Weights of a small transformer language model: attention and MLP in parallel.
Each number is 200 + 20 x the weight over its row's rms, rounded and kept within 0 to 999. Layers, rows and columns count from 0. The size before them is the row's rms in percent of the matrix's.

# layer 4 MLP down, 1024x4096, rms 0.044, rows 826-880, columns 2432-2559
111,198,216,179,180,233,181,224,200,212,241,214,199,223,221,182,219,218,194,197,201,204,213,211,231,202,232,192,164,217,181,163,197,212,198,213,172,274,178,235,221,218,192,211,205,173,212,216,169,215,189,206,218,192,232,186,210,155,196,181,185,225,199,226,217,233,216,191,182,214,192,198,198,222,187,199,190,191,206,178,243,203,201,216,214,182,212,176,165,198,223,222,208,186,230,231,182,191,195,187,185,186,198,180,217,178,191,180,192,167,235,248,218,197,200,215,244,192,144,229,211,211,203,192,182,204,191,194,218
101,199,215,214,210,198,221,202,200,223,219,219,207,241,176,223,225,205,218,183,205,158,201,175,198,189,180,184,166,183,201,192,204,219,191,197,184,197,206,181,201,194,191,165,237,144,212,191,203,243,215,199,225,169,197,168,219,204,197,214,206,235,198,191,243,181,195,206,191,180,203,187,188,206,211,185,205,212,167,187,255,210,193,233,208,190,235,187,200,204,190,225,195,220,224,212,163,193,167,198,219,172,208,184,188,204,209,194,188,238,211,186,179,214,192,202,223,182,201,221,179,204,207,187,219,216,184,262,204
103,243,195,204,203,195,226,221,186,178,185,226,215,222,204,222,208,209,221,196,199,210,182,194,202,239,201,196,206,182,190,208,207,202,185,209,179,187,189,225,188,213,204,168,200,223,221,192,184,176,196,206,236,217,175,190,235,211,186,211,186,192,187,175,193,217,166,222,205,231,255,210,196,179,186,180,195,199,213,202,196,215,180,204,176,189,231,198,170,217,179,193,216,187,198,206,176,218,204,218,155,217,211,197,219,177,197,223,207,195,201,198,178,191,206,239,234,206,205,188,187,188,184,193,164,206,210,200,233
098,196,222,210,205,194,210,190,208,217,213,225,196,245,175,202,216,205,195,198,212,209,226,210,228,192,172,169,222,205,209,190,178,199,139,239,174,204,187,168,194,224,192,211,204,215,208,189,181,202,215,246,206,191,199,208,190,230,223,174,216,167,200,188,187,210,216,198,211,185,198,182,196,201,189,212,193,210,203,181,200,199,190,197,201,229,200,182,178,200,228,197,187,227,250,198,222,195,199,192,198,195,238,200,179,195,227,173,212,205,206,223,190,209,193,189,202,218,204,224,219,236,219,206,171,171,196,211,204
099,223,241,202,196,201,194,184,196,204,189,189,209,243,184,192,236,220,191,192,207,199,235,205,234,190,193,192,223,207,188,189,168,218,205,209,203,132,203,181,212,214,204,184,191,184,207,178,210,204,201,187,208,188,224,222,178,186,199,185,180,176,208,176,186,212,206,215,172,198,235,168,227,169,186,227,208,199,178,190,216,206,208,204,186,200,218,227,197,204,209,223,200,217,228,196,210,186,240,212,213,207,196,184,193,206,156,186,178,188,211,198,196,211,210,172,187,233,197,219,209,206,184,210,174,239,211,177,226
100,183,193,195,170,227,210,180,218,224,207,202,205,184,205,204,185,199,189,189,151,198,202,224,163,185,208,177,175,210,217,202,185,231,205,178,221,208,190,238,162,230,176,187,188,189,216,196,207,199,216,209,216,200,198,183,208,219,225,196,193,181,196,218,209,208,189,165,231,189,198,212,179,212,176,196,223,205,180,178,202,199,200,213,187,194,182,223,217,242,196,192,212,209,170,209,227,216,195,237,172,206,175,196,213,203,203,197,165,202,210,189,200,201,176,201,207,210,183,177,218,190,198,173,182,205,171,186,217
100,223,260,220,209,212,163,226,180,216,199,205,141,157,165,189,212,228,233,207,178,228,224,212,193,227,156,212,215,224,215,173,246,214,199,192,240,206,199,190,203,191,197,213,197,224,222,179,216,203,257,187,189,195,207,226,170,170,203,167,191,227,183,210,236,228,227,191,197,164,174,166,201,202,216,214,173,183,206,217,206,196,159,190,179,206,233,206,169,192,215,199,201,202,191,190,214,164,168,195,211,196,199,220,207,209,225,238,155,190,211,206,212,211,205,209,176,228,195,185,209,223,201,214,213,169,216,195,163
100,190,188,219,195,182,170,218,224,210,195,194,192,201,195,203,190,196,214,209,161,205,228,189,172,198,238,205,214,203,202,230,211,225,197,198,189,159,205,215,188,172,202,184,202,165,191,242,194,201,230,160,252,228,208,213,190,194,188,201,204,219,210,210,235,211,177,235,198,200,160,201,204,203,202,235,234,193,188,209,201,220,211,190,214,182,202,143,202,188,201,207,199,209,224,207,199,245,197,220,183,191,184,193,209,186,205,196,247,215,240,173,178,200,209,154,226,227,229,176,205,209,171,196,238,179,185,185,224
101,180,213,185,203,226,212,186,215,202,201,231,200,189,198,217,203,195,191,203,178,193,204,201,191,193,203,211,204,143,175,238,160,197,220,169,199,186,217,211,187,223,204,201,233,244,234,216,193,167,204,177,228,201,232,225,166,197,203,203,183,239,188,208,171,222,164,225,214,200,174,226,213,195,207,235,201,216,220,213,202,204,185,234,188,202,201,179,225,198,224,221,238,248,179,197,168,181,191,206,217,219,207,217,203,193,209,257,184,220,206,191,173,210,189,207,210,204,175,189,199,196,176,208,244,241,166,166,185
099,188,189,228,239,201,195,211,213,191,224,191,180,199,190,213,222,226,219,199,197,192,208,181,220,197,205,200,235,180,225,172,208,171,189,217,202,209,186,187,222,203,152,215,217,224,230,197,228,206,189,225,222,214,175,180,243,178,211,185,180,197,191,219,229,223,189,221,202,207,194,241,217,204,195,192,188,241,239,189,220,189,193,213,206,195,204,165,202,190,207,183,204,214,194,212,183,176,190,175,157,200,218,188,225,214,221,176,211,175,207,189,206,213,222,213,221,209,244,217,211,199,199,184,209,231,197,210,257
097,187,227,175,199,214,191,167,235,219,207,212,207,241,181,186,236,209,202,213,183,192,218,199,197,212,200,210,191,212,201,207,174,184,197,219,203,191,209,212,167,194,174,162,169,215,209,229,210,208,181,199,178,187,160,179,194,177,212,196,229,172,184,217,213,192,204,182,203,201,206,229,186,200,223,200,201,162,188,216,191,183,209,203,217,204,193,223,195,184,205,191,195,197,185,175,196,199,219,208,192,191,220,191,222,182,190,209,247,178,201,198,193,187,224,192,190,173,205,190,194,197,179,231,214,182,202,189,232
099,188,186,198,180,208,234,237,194,200,197,175,228,192,171,221,173,199,220,206,174,184,187,195,186,197,205,210,223,182,201,196,197,217,163,207,185,241,191,210,212,212,210,214,238,224,196,196,186,209,203,220,188,205,183,218,210,194,159,236,206,187,217,203,183,177,201,187,210,215,193,204,215,205,210,197,194,196,226,207,193,184,227,189,220,174,206,190,170,206,224,208,188,190,204,212,189,216,226,221,219,220,198,201,203,171,195,221,223,198,182,207,200,177,210,182,170,187,175,211,194,178,207,183,208,199,197,170,150
101,211,185,219,210,176,203,206,209,230,202,232,201,209,208,217,186,212,181,235,194,210,194,207,186,205,227,185,217,185,211,185,228,207,183,185,204,161,182,195,190,174,210,224,182,225,224,187,183,182,196,173,197,208,219,196,256,219,215,213,235,186,194,229,188,185,173,209,226,211,180,190,248,198,195,224,202,227,194,201,193,166,205,186,198,212,218,183,172,187,197,197,173,190,170,178,185,177,226,206,198,186,235,163,196,213,222,199,182,165,209,179,186,223,202,210,186,166,226,191,221,190,184,208,226,243,186,201,214
100,210,239,197,185,183,203,200,195,216,181,214,224,171,195,192,208,155,197,199,203,196,209,219,206,198,177,206,184,165,218,189,191,203,224,185,178,201,156,230,191,175,212,211,208,202,218,204,223,201,220,231,161,186,181,203,210,256,213,215,188,224,212,182,166,160,173,199,219,207,184,182,200,218,221,203,221,212,186,181,226,187,210,208,186,227,186,194,199,189,201,160,201,182,200,178,199,204,206,203,209,183,173,204,191,204,210,156,229,221,201,204,219,189,186,217,211,224,207,201,191,186,195,207,168,227,208,200,210
096,170,162,207,205,217,186,233,224,201,199,194,218,187,218,192,221,161,214,162,187,215,250,167,182,210,177,202,165,191,201,185,227,201,189,220,195,232,173,179,180,203,225,164,215,190,187,189,221,176,212,196,182,207,207,167,214,181,212,171,224,175,205,234,176,205,207,170,149,158,220,201,201,232,172,168,183,221,190,207,221,167,179,228,197,204,191,166,202,188,201,215,198,228,200,199,236,189,227,176,208,179,146,180,215,185,208,193,199,193,195,207,166,189,196,194,199,169,207,176,198,172,186,198,199,189,217,234,170
098,168,202,187,193,208,215,198,220,188,178,184,198,215,164,208,190,196,154,208,191,177,213,188,187,203,185,207,181,228,194,201,183,188,211,172,209,238,206,174,206,219,183,202,193,209,191,196,175,202,191,224,182,204,173,219,189,179,211,211,201,199,207,187,211,194,207,191,225,196,206,206,185,179,222,201,203,207,194,198,183,184,232,191,179,222,203,217,217,206,186,196,199,209,166,214,217,212,227,205,219,217,173,171,191,209,205,185,234,165,212,176,203,181,206,185,200,226,217,182,169,184,205,198,210,219,200,214,193
101,232,220,209,227,223,223,202,180,202,175,187,178,188,195,209,187,214,226,182,220,175,196,227,204,179,196,188,225,189,164,192,237,183,232,215,209,211,204,207,194,210,207,191,199,157,185,180,213,190,204,244,209,176,212,184,191,195,187,186,188,233,204,216,237,185,239,176,200,214,193,226,237,175,222,192,223,193,205,229,183,195,221,184,203,233,200,202,166,214,243,199,229,182,204,214,161,193,201,203,182,235,204,194,192,199,218,197,206,187,209,246,207,227,202,210,197,253,203,192,233,181,190,185,224,215,205,195,218
100,188,214,201,186,189,214,205,246,206,213,229,200,182,184,210,188,193,184,190,191,194,180,177,173,179,194,185,192,166,168,199,206,219,214,141,161,220,222,225,181,215,209,193,201,175,192,226,218,197,227,197,194,206,225,231,224,185,204,213,243,194,210,213,230,203,186,205,198,190,206,202,203,185,212,191,182,197,224,206,247,178,189,216,198,188,200,230,186,194,210,159,215,188,201,186,215,218,206,196,176,198,189,205,227,183,205,222,224,196,213,220,203,202,220,223,156,195,212,205,222,210,190,199,254,188,258,203,213
101,178,206,186,232,218,202,196,195,195,211,177,204,208,232,208,183,233,213,249,202,203,193,197,186,208,203,216,215,224,197,212,201,195,223,194,181,194,182,189,225,211,210,182,195,204,207,168,188,234,196,228,215,187,182,207,216,219,192,189,153,211,203,201,200,192,229,202,184,181,165,198,199,193,185,168,205,205,134,180,196,182,237,246,215,241,216,197,215,227,211,202,214,221,230,205,225,207,185,201,196,207,187,207,206,202,192,196,241,179,180,177,212,246,166,219,242,200,216,202,179,176,200,195,210,177,151,197,204
104,212,208,221,214,237,182,170,224,230,225,154,188,217,234,199,205,193,224,160,184,182,208,168,223,224,230,208,211,212,204,207,199,180,187,207,240,199,178,209,207,186,237,231,210,228,206,228,235,182,211,213,224,185,194,195,214,182,196,217,201,179,219,218,190,205,226,162,195,179,206,200,209,193,196,195,191,215,191,205,169,178,231,170,151,197,160,205,218,240,195,209,194,216,198,192,155,227,223,198,207,211,209,174,216,205,152,181,169,200,222,180,194,242,180,217,206,201,221,209,190,197,197,180,190,215,209,176,207
099,216,196,171,233,201,194,221,182,185,171,206,196,207,214,189,214,239,207,182,235,151,217,190,181,197,219,211,191,231,192,186,191,176,219,213,215,171,215,189,220,187,210,232,217,212,229,227,212,214,188,184,158,185,201,207,212,219,167,194,202,216,212,210,196,179,203,199,196,212,198,209,211,213,193,208,202,190,165,199,176,184,211,202,222,224,181,202,213,165,215,214,224,202,186,185,205,169,159,248,233,230,173,208,162,158,176,211,164,199,191,165,219,164,194,178,220,166,217,201,199,196,204,203,203,191,220,206,201
102,213,248,223,204,190,209,195,169,157,200,220,209,203,214,214,226,228,177,198,183,196,246,182,193,151,195,231,200,225,235,251,215,199,224,208,219,214,224,200,207,208,176,175,158,181,191,173,181,207,198,182,230,185,205,191,186,182,185,190,190,210,210,190,212,204,195,220,174,165,204,211,186,168,249,192,206,205,238,197,211,215,185,165,219,185,185,205,178,229,197,209,196,213,206,220,215,179,189,181,203,176,252,193,212,200,214,191,204,182,206,198,204,238,212,220,226,177,204,172,206,195,175,225,205,212,186,212,207
101,196,196,196,192,232,199,212,250,177,188,220,205,214,214,191,177,191,177,212,196,203,187,240,191,228,224,187,230,193,209,228,223,222,204,227,212,231,189,229,201,200,175,171,189,198,170,195,192,184,181,213,166,196,209,231,187,188,195,196,208,169,209,217,178,187,195,241,220,206,209,223,218,214,194,216,193,206,194,214,207,207,209,211,226,187,191,192,201,218,166,194,211,182,259,190,200,171,223,226,219,206,174,199,225,178,190,207,229,202,249,206,201,171,204,204,205,226,192,211,210,169,175,188,208,196,224,207,175
100,159,228,199,217,214,186,202,239,182,182,208,197,232,223,194,201,204,195,176,201,222,239,194,209,204,234,209,217,154,184,216,173,193,182,191,225,167,177,222,182,222,210,211,227,205,200,208,245,216,192,189,205,201,192,221,206,233,229,182,202,199,192,171,174,208,208,204,184,202,208,217,230,202,191,201,214,212,216,202,205,169,241,210,141,186,211,209,219,143,215,185,203,195,202,195,226,195,183,204,201,205,213,193,206,193,201,186,225,206,209,218,198,193,238,196,192,183,220,228,207,208,153,212,191,157,192,195,221
102,183,199,223,180,176,181,195,176,221,210,214,167,231,213,175,196,191,218,215,227,221,177,218,156,189,220,256,229,213,161,224,201,211,197,194,236,226,203,212,195,185,211,204,158,176,191,182,182,179,223,188,186,214,209,184,210,204,201,187,187,230,180,204,235,211,225,190,205,188,175,219,229,213,207,175,210,176,245,181,206,171,215,200,210,227,161,253,214,229,184,242,211,182,207,171,181,234,243,203,263,204,208,190,164,199,226,188,195,207,235,175,212,182,204,177,171,213,182,189,207,175,200,193,204,191,173,166,223
100,192,181,204,194,196,204,236,195,139,206,186,177,205,207,207,218,214,194,215,207,187,189,225,195,213,152,193,212,195,185,201,235,195,191,208,205,194,181,205,210,178,236,197,194,192,199,212,221,214,225,174,205,196,167,187,201,183,211,195,178,191,178,181,208,215,235,179,180,161,199,191,235,188,199,195,205,206,225,174,229,223,205,226,204,176,202,211,222,194,176,202,184,187,216,202,182,188,194,201,239,220,202,181,206,197,207,209,192,196,206,207,217,184,194,186,182,185,225,185,200,209,198,231,200,210,200,186,187
100,203,186,209,197,237,177,188,184,238,201,212,209,193,205,244,206,212,203,237,206,179,179,216,212,212,215,199,182,233,208,214,205,221,191,214,201,175,216,207,191,205,208,195,237,182,249,203,189,230,230,166,200,182,219,205,197,177,189,236,183,221,207,212,214,210,198,190,187,175,196,200,198,203,181,213,222,208,218,158,206,178,188,226,217,232,200,203,162,198,207,214,213,234,165,220,260,205,211,169,192,206,203,211,234,235,216,191,193,178,205,178,188,213,185,203,171,190,173,199,187,214,166,235,204,190,206,205,206
099,185,230,180,225,215,187,229,237,218,225,182,209,227,227,174,196,217,193,181,203,227,177,222,174,167,197,175,164,218,174,184,180,223,179,201,200,213,189,200,163,195,189,212,188,182,203,209,215,213,227,230,225,230,191,197,244,238,181,202,215,185,238,186,207,205,207,229,242,189,175,192,197,187,238,238,200,225,217,171,202,230,176,213,206,192,210,176,214,225,223,197,165,205,197,171,195,214,164,211,226,206,214,211,259,180,227,163,220,233,216,151,193,207,200,206,178,198,217,187,180,188,207,191,203,208,191,200,238
100,199,213,184,208,186,164,231,202,228,217,216,199,187,231,220,216,191,167,137,216,170,213,215,202,190,158,184,175,195,196,208,226,186,227,192,242,196,166,178,216,218,208,186,205,192,203,179,178,150,209,218,164,193,232,177,214,187,203,215,261,178,219,217,176,207,190,189,202,198,185,198,186,197,191,199,177,183,189,229,244,178,198,200,230,247,215,186,214,177,196,236,184,168,231,184,197,200,221,242,210,199,195,212,156,192,199,185,183,174,187,163,221,191,169,220,201,206,195,214,199,190,188,177,187,200,230,163,189
098,205,222,179,186,161,208,214,257,209,196,205,198,233,191,184,177,210,187,183,206,227,200,191,210,189,176,218,200,191,180,203,189,193,193,214,228,168,204,218,205,201,190,175,196,211,192,168,204,188,193,201,176,198,183,192,202,207,176,200,147,205,227,211,185,184,235,161,201,160,202,224,236,190,191,190,171,210,188,220,211,190,210,230,181,164,179,188,224,201,218,227,199,165,213,155,189,205,202,230,197,193,210,228,196,237,207,236,235,210,218,177,202,191,197,207,198,207,219,189,175,175,207,228,221,208,189,246,231
099,178,229,226,202,223,220,205,211,219,224,222,221,174,198,217,187,188,238,217,212,203,228,197,183,224,217,197,203,187,186,215,205,216,205,197,230,228,221,195,218,181,197,201,166,209,196,202,200,185,212,187,199,205,194,191,227,197,212,219,222,203,197,208,168,183,201,188,217,235,185,204,241,232,213,202,188,218,181,173,188,206,198,171,192,222,193,176,209,197,187,222,219,178,203,223,200,147,201,195,228,202,198,208,236,186,207,236,179,171,196,215,169,166,181,208,184,191,189,176,179,232,200,193,212,185,197,179,213
099,260,180,192,199,188,181,222,223,164,216,155,180,191,199,198,198,221,215,237,227,187,172,202,185,168,209,142,215,214,180,196,189,174,175,205,211,257,199,200,225,208,182,152,197,234,188,226,172,217,133,179,194,206,204,245,212,229,212,223,223,220,189,184,201,199,205,166,203,169,201,187,197,198,217,204,200,201,208,197,160,167,178,192,168,212,201,191,185,191,212,202,205,190,226,189,210,190,192,210,163,201,224,192,202,216,171,229,188,222,241,226,175,208,190,209,207,190,187,223,211,163,238,204,146,181,215,241,220
098,155,216,231,220,192,191,205,236,201,190,189,168,181,205,211,202,188,206,222,191,207,200,213,178,205,195,187,249,224,198,218,177,200,219,207,208,199,196,170,220,220,169,180,242,171,212,196,206,186,193,187,199,173,220,193,229,167,181,186,182,203,188,225,195,249,189,203,219,214,218,194,195,189,222,217,203,194,167,207,213,206,216,205,182,198,218,197,232,215,174,209,166,170,207,223,205,176,201,174,193,206,207,188,201,234,201,200,196,187,215,227,205,181,205,209,199,243,201,224,212,158,206,196,195,186,186,205,212
100,226,182,159,211,177,170,222,206,214,210,220,195,164,194,247,242,218,213,190,197,210,205,177,198,176,205,212,170,201,207,212,207,202,196,258,206,166,189,220,180,209,192,207,215,187,222,224,197,210,185,188,207,216,227,210,216,206,198,197,196,173,188,197,194,200,194,174,199,204,207,186,212,205,178,211,204,185,169,192,199,206,214,195,212,236,211,189,194,203,201,195,186,214,199,177,225,210,217,210,215,199,190,189,202,192,234,174,218,168,197,236,183,203,190,197,193,196,201,211,187,186,213,219,168,180,178,186,203
101,187,209,161,183,183,193,210,171,169,214,163,183,207,200,170,216,193,189,162,199,180,208,147,188,212,165,209,206,189,238,180,218,199,198,187,171,196,174,191,183,182,225,225,166,205,171,159,162,176,208,215,204,234,208,214,192,201,218,238,249,172,243,178,214,188,197,207,189,208,176,233,179,190,180,210,239,192,195,189,207,181,200,202,178,243,187,233,215,178,179,205,179,198,177,208,176,215,209,240,182,217,162,203,242,215,201,221,224,213,205,181,222,199,230,183,193,210,186,188,184,228,176,201,216,199,157,215,184
100,207,205,224,209,202,175,199,203,198,210,189,189,191,191,202,205,196,227,179,201,203,196,188,197,218,204,216,163,166,170,244,198,160,198,208,213,165,238,220,182,198,180,214,229,199,219,217,208,199,217,190,194,200,169,225,222,179,190,239,216,183,239,152,212,217,197,232,205,189,189,162,221,185,215,200,178,187,193,208,207,205,198,219,242,192,181,199,198,219,206,199,179,224,220,209,205,171,184,221,161,208,209,216,222,213,187,208,199,201,222,203,208,216,202,182,191,185,178,188,190,182,150,208,220,194,206,189,196
102,215,188,212,217,173,173,204,179,209,187,216,221,210,190,201,202,194,193,214,208,244,193,208,190,197,174,222,220,218,201,231,183,205,192,199,214,175,222,189,203,211,207,211,155,224,228,201,206,243,200,198,202,194,169,209,203,203,209,189,181,194,190,200,208,183,178,165,176,201,229,213,222,225,213,178,142,197,212,195,181,196,155,217,222,213,228,199,218,181,200,219,174,216,185,186,208,214,205,220,191,213,188,202,215,234,206,222,244,171,214,191,229,170,205,206,206,223,233,193,198,225,195,192,215,221,185,198,203
098,227,198,190,185,193,170,218,158,203,208,199,203,219,221,218,180,187,192,201,225,210,200,209,159,179,173,157,204,202,221,206,247,259,250,218,207,200,197,214,200,188,199,187,229,220,221,191,214,214,186,185,192,223,188,187,220,222,195,203,201,195,189,213,145,200,160,183,198,208,189,228,171,189,248,230,220,188,187,224,226,175,163,208,179,157,199,183,192,193,187,206,217,182,180,203,239,222,218,205,202,183,224,233,171,159,202,222,181,175,209,206,216,205,242,164,187,203,199,187,193,185,224,243,215,197,159,203,195
098,204,176,196,177,221,176,208,188,204,195,200,213,203,189,184,177,204,192,200,195,194,187,198,197,195,172,206,211,197,206,172,189,190,208,195,179,213,177,227,183,188,166,233,189,209,204,177,238,202,184,197,218,175,208,227,224,228,197,202,170,213,191,219,210,176,197,196,181,190,191,245,212,188,214,191,205,227,195,200,178,245,204,165,228,237,201,226,219,193,184,186,220,200,225,198,187,190,198,185,212,209,182,202,204,233,224,201,179,223,194,196,195,210,222,221,199,235,217,202,193,199,199,201,167,216,197,209,193
100,188,176,192,200,231,219,209,207,226,194,181,204,200,208,218,152,215,203,195,207,173,147,219,218,181,188,190,213,208,196,185,203,201,198,199,186,177,209,242,219,198,168,210,215,178,191,172,216,186,219,194,206,210,177,192,174,205,201,214,211,199,185,253,193,203,194,223,210,230,138,210,216,192,206,208,186,156,216,189,192,223,201,196,184,200,189,218,174,203,185,219,235,170,207,232,248,191,236,214,208,202,218,210,168,205,225,179,187,173,199,207,194,188,216,211,190,159,206,157,191,199,179,191,213,213,202,197,219
101,167,218,200,201,179,240,192,199,169,224,202,195,209,176,194,244,211,199,194,199,193,183,224,218,201,184,203,186,184,159,215,220,209,171,212,153,190,180,192,158,190,214,199,201,179,187,194,195,221,195,232,213,191,183,201,203,216,203,228,196,233,206,196,157,210,196,199,153,178,208,205,172,212,178,160,223,215,217,205,181,204,190,206,159,206,219,204,153,185,194,219,231,231,187,213,215,188,199,232,238,217,158,197,151,229,199,200,229,211,191,220,191,200,210,195,201,201,197,226,176,201,162,211,192,164,226,243,217
103,201,217,199,212,207,204,186,186,222,183,207,210,210,191,175,223,175,189,200,224,221,196,209,192,182,198,173,208,251,234,198,209,208,193,207,189,209,166,179,198,213,193,189,195,188,198,163,182,188,162,210,175,179,180,215,166,180,200,211,179,195,203,204,215,217,238,201,193,228,197,233,224,135,244,181,190,224,180,207,244,215,215,204,188,212,211,168,185,209,162,181,229,194,176,164,195,192,207,185,163,179,149,201,198,215,196,213,208,210,203,175,184,197,195,175,180,241,203,199,195,198,188,162,193,197,207,207,174
099,182,187,204,202,212,242,207,211,170,170,231,225,174,220,211,200,178,210,175,169,192,208,188,198,203,215,187,205,225,191,197,207,221,208,200,181,187,205,212,196,192,203,205,187,221,201,193,214,188,228,219,208,189,227,202,166,192,177,199,157,188,217,195,176,232,208,205,204,216,222,181,222,227,183,214,214,204,211,158,193,186,200,182,206,231,199,186,225,201,191,183,253,218,182,236,214,222,183,198,175,158,249,207,160,199,203,202,207,197,194,240,212,230,223,189,226,233,188,204,211,197,218,237,172,197,180,186,207
102,227,200,168,221,193,205,189,208,204,201,201,226,164,210,172,197,201,223,166,202,214,204,172,177,195,171,175,194,208,219,186,199,217,192,203,200,188,219,181,193,217,231,217,235,204,226,208,171,212,208,236,224,225,217,183,185,196,199,201,228,203,179,194,248,191,223,163,192,174,223,193,200,213,209,171,184,181,191,191,197,209,232,222,192,224,204,189,176,203,192,193,199,182,185,220,216,213,176,208,216,225,206,191,197,162,178,242,144,209,233,194,202,190,162,202,197,201,217,199,174,226,209,188,226,213,178,201,150
101,198,253,174,224,189,178,213,200,210,203,219,217,188,207,201,217,164,165,213,168,145,204,204,167,177,194,192,227,199,177,193,207,219,200,210,177,200,225,210,180,218,203,211,177,205,203,195,196,213,185,217,210,215,215,214,190,259,205,202,180,194,187,226,214,176,192,204,213,202,202,213,217,178,178,205,214,244,196,216,168,172,196,209,172,193,190,186,196,214,186,230,225,192,236,168,192,230,165,186,188,215,173,181,193,178,232,241,179,194,189,174,208,220,203,177,136,211,220,216,197,211,173,193,217,215,177,198,219
100,170,255,198,201,221,215,181,202,210,197,226,225,215,187,212,213,199,202,189,207,203,223,200,195,241,211,210,192,200,231,208,163,200,194,213,193,164,202,179,216,189,199,168,190,208,178,167,171,195,228,225,192,191,247,208,175,191,188,210,214,212,201,190,167,221,175,203,179,221,193,187,180,208,186,181,190,233,226,207,199,205,183,211,197,205,186,177,186,186,242,181,187,212,205,206,212,162,232,181,227,193,193,192,211,207,200,183,189,199,174,182,202,209,195,197,215,202,205,209,178,227,218,164,212,185,203,168,169
099,225,205,207,208,214,201,191,175,184,190,184,191,214,170,210,208,225,169,271,198,200,238,211,206,192,210,219,149,241,202,222,199,225,165,193,185,224,220,220,190,228,206,205,195,198,180,212,222,182,215,213,212,195,211,224,184,227,193,149,183,192,178,214,240,201,191,193,225,190,200,174,208,210,213,212,199,210,163,190,217,189,186,200,249,170,186,218,216,207,185,212,190,185,181,182,208,187,216,189,192,211,232,189,171,203,171,184,202,217,206,185,186,165,221,209,203,210,225,212,189,188,241,174,221,193,220,235,208
100,197,193,223,213,195,189,226,181,205,257,217,198,201,230,232,194,250,196,228,209,147,166,210,206,219,175,231,189,195,224,201,163,183,202,241,217,193,176,236,176,158,190,200,176,203,192,183,176,202,195,200,225,191,214,218,179,165,196,232,188,238,193,188,174,193,211,201,182,173,193,186,233,221,156,202,212,205,198,218,228,217,175,236,181,191,243,179,168,215,215,194,202,214,245,220,177,209,206,228,169,175,184,192,240,204,213,183,240,207,197,216,209,191,202,219,202,189,205,185,222,231,195,206,229,177,213,204,247
100,181,206,220,182,192,204,221,200,181,193,192,200,199,221,183,186,220,209,172,158,173,203,214,203,191,197,210,184,173,195,214,195,211,213,199,204,188,207,203,199,222,216,226,180,234,181,210,189,243,175,190,215,193,213,200,199,208,179,208,196,207,212,222,231,221,181,195,203,182,228,174,217,214,174,202,210,149,188,195,212,212,201,220,215,230,185,193,192,163,194,188,227,179,191,197,200,194,200,195,204,197,201,199,211,190,216,242,183,186,248,174,203,209,195,212,201,190,161,226,191,228,233,202,226,192,183,208,190
099,177,218,188,217,182,175,226,192,215,250,207,201,212,205,204,169,211,187,186,217,211,188,228,200,209,182,196,189,207,209,218,204,199,230,225,186,198,200,184,179,236,202,189,158,186,161,199,206,225,217,227,190,194,160,192,190,177,176,205,179,217,213,191,203,163,187,211,237,179,186,192,231,239,235,197,202,200,189,189,204,233,178,202,196,223,199,243,178,202,165,212,198,234,179,230,193,220,179,236,191,199,210,208,191,215,202,173,204,167,211,180,199,193,174,263,242,217,145,193,230,194,207,182,190,206,185,222,230
101,194,181,195,209,224,175,190,208,182,176,193,215,227,218,207,172,214,147,183,212,221,190,192,176,158,209,228,212,174,235,212,160,227,204,234,203,172,214,154,208,221,210,214,222,225,183,186,165,201,223,202,180,196,154,217,224,195,211,211,229,190,230,193,209,196,190,172,187,226,193,192,179,229,180,182,205,192,232,220,219,180,192,224,182,187,202,174,210,220,200,224,210,188,205,217,220,196,160,189,196,206,205,179,208,193,134,194,225,201,202,199,203,214,184,239,184,129,225,219,194,263,186,202,197,231,211,190,203
099,198,222,214,165,197,216,192,185,200,162,201,241,209,205,151,207,194,195,206,217,181,206,190,192,210,183,203,197,184,207,223,187,211,177,182,188,180,221,210,205,193,201,183,178,229,221,214,199,226,196,180,186,184,233,223,187,215,238,179,208,223,189,198,219,206,196,191,170,212,170,212,205,169,209,215,204,192,215,190,167,207,199,243,200,203,206,196,201,241,195,220,203,226,172,177,241,195,213,207,217,156,209,210,207,166,215,175,197,197,198,171,167,202,201,236,232,161,223,204,216,222,216,166,213,210,210,176,185
100,176,154,180,176,214,223,174,200,232,231,208,226,204,178,198,187,228,221,229,218,203,199,185,223,194,224,205,174,188,225,212,183,229,203,179,170,215,192,209,203,208,213,213,164,202,184,181,209,175,197,188,149,194,234,210,203,201,196,194,202,188,203,231,203,195,197,205,169,212,199,192,154,208,222,189,155,198,198,229,204,203,177,199,191,187,218,190,168,169,190,213,221,206,196,218,254,197,209,205,165,228,205,182,183,181,219,206,205,198,179,206,208,224,185,180,189,177,200,195,197,192,222,205,160,202,200,196,197
098,187,208,186,184,198,188,227,203,215,201,221,176,229,228,204,195,205,188,223,201,188,211,187,204,211,211,171,203,180,234,203,201,230,232,187,197,181,202,199,205,225,200,197,193,242,206,203,185,192,205,190,218,235,178,193,237,199,181,199,197,223,189,220,200,141,196,180,228,204,192,203,203,196,200,184,212,208,190,194,212,205,161,175,174,214,217,207,165,184,209,204,210,242,221,214,195,233,227,225,173,212,223,197,210,217,176,194,182,191,208,175,198,175,200,218,201,188,216,171,204,188,161,212,242,200,196,193,184
098,194,196,193,179,215,189,178,244,207,194,226,197,203,220,192,194,201,182,241,183,210,205,179,160,203,233,185,162,205,210,211,228,209,219,194,209,152,188,189,203,201,198,176,181,196,186,202,194,167,205,165,163,188,208,214,201,190,199,168,215,197,211,206,171,211,197,174,229,194,148,197,186,193,160,216,233,205,202,178,215,197,187,218,243,166,165,209,188,190,212,222,164,167,208,182,240,196,196,202,187,209,235,195,233,196,209,190,220,232,186,214,221,206,196,219,180,209,201,217,176,225,193,194,198,211,221,191,194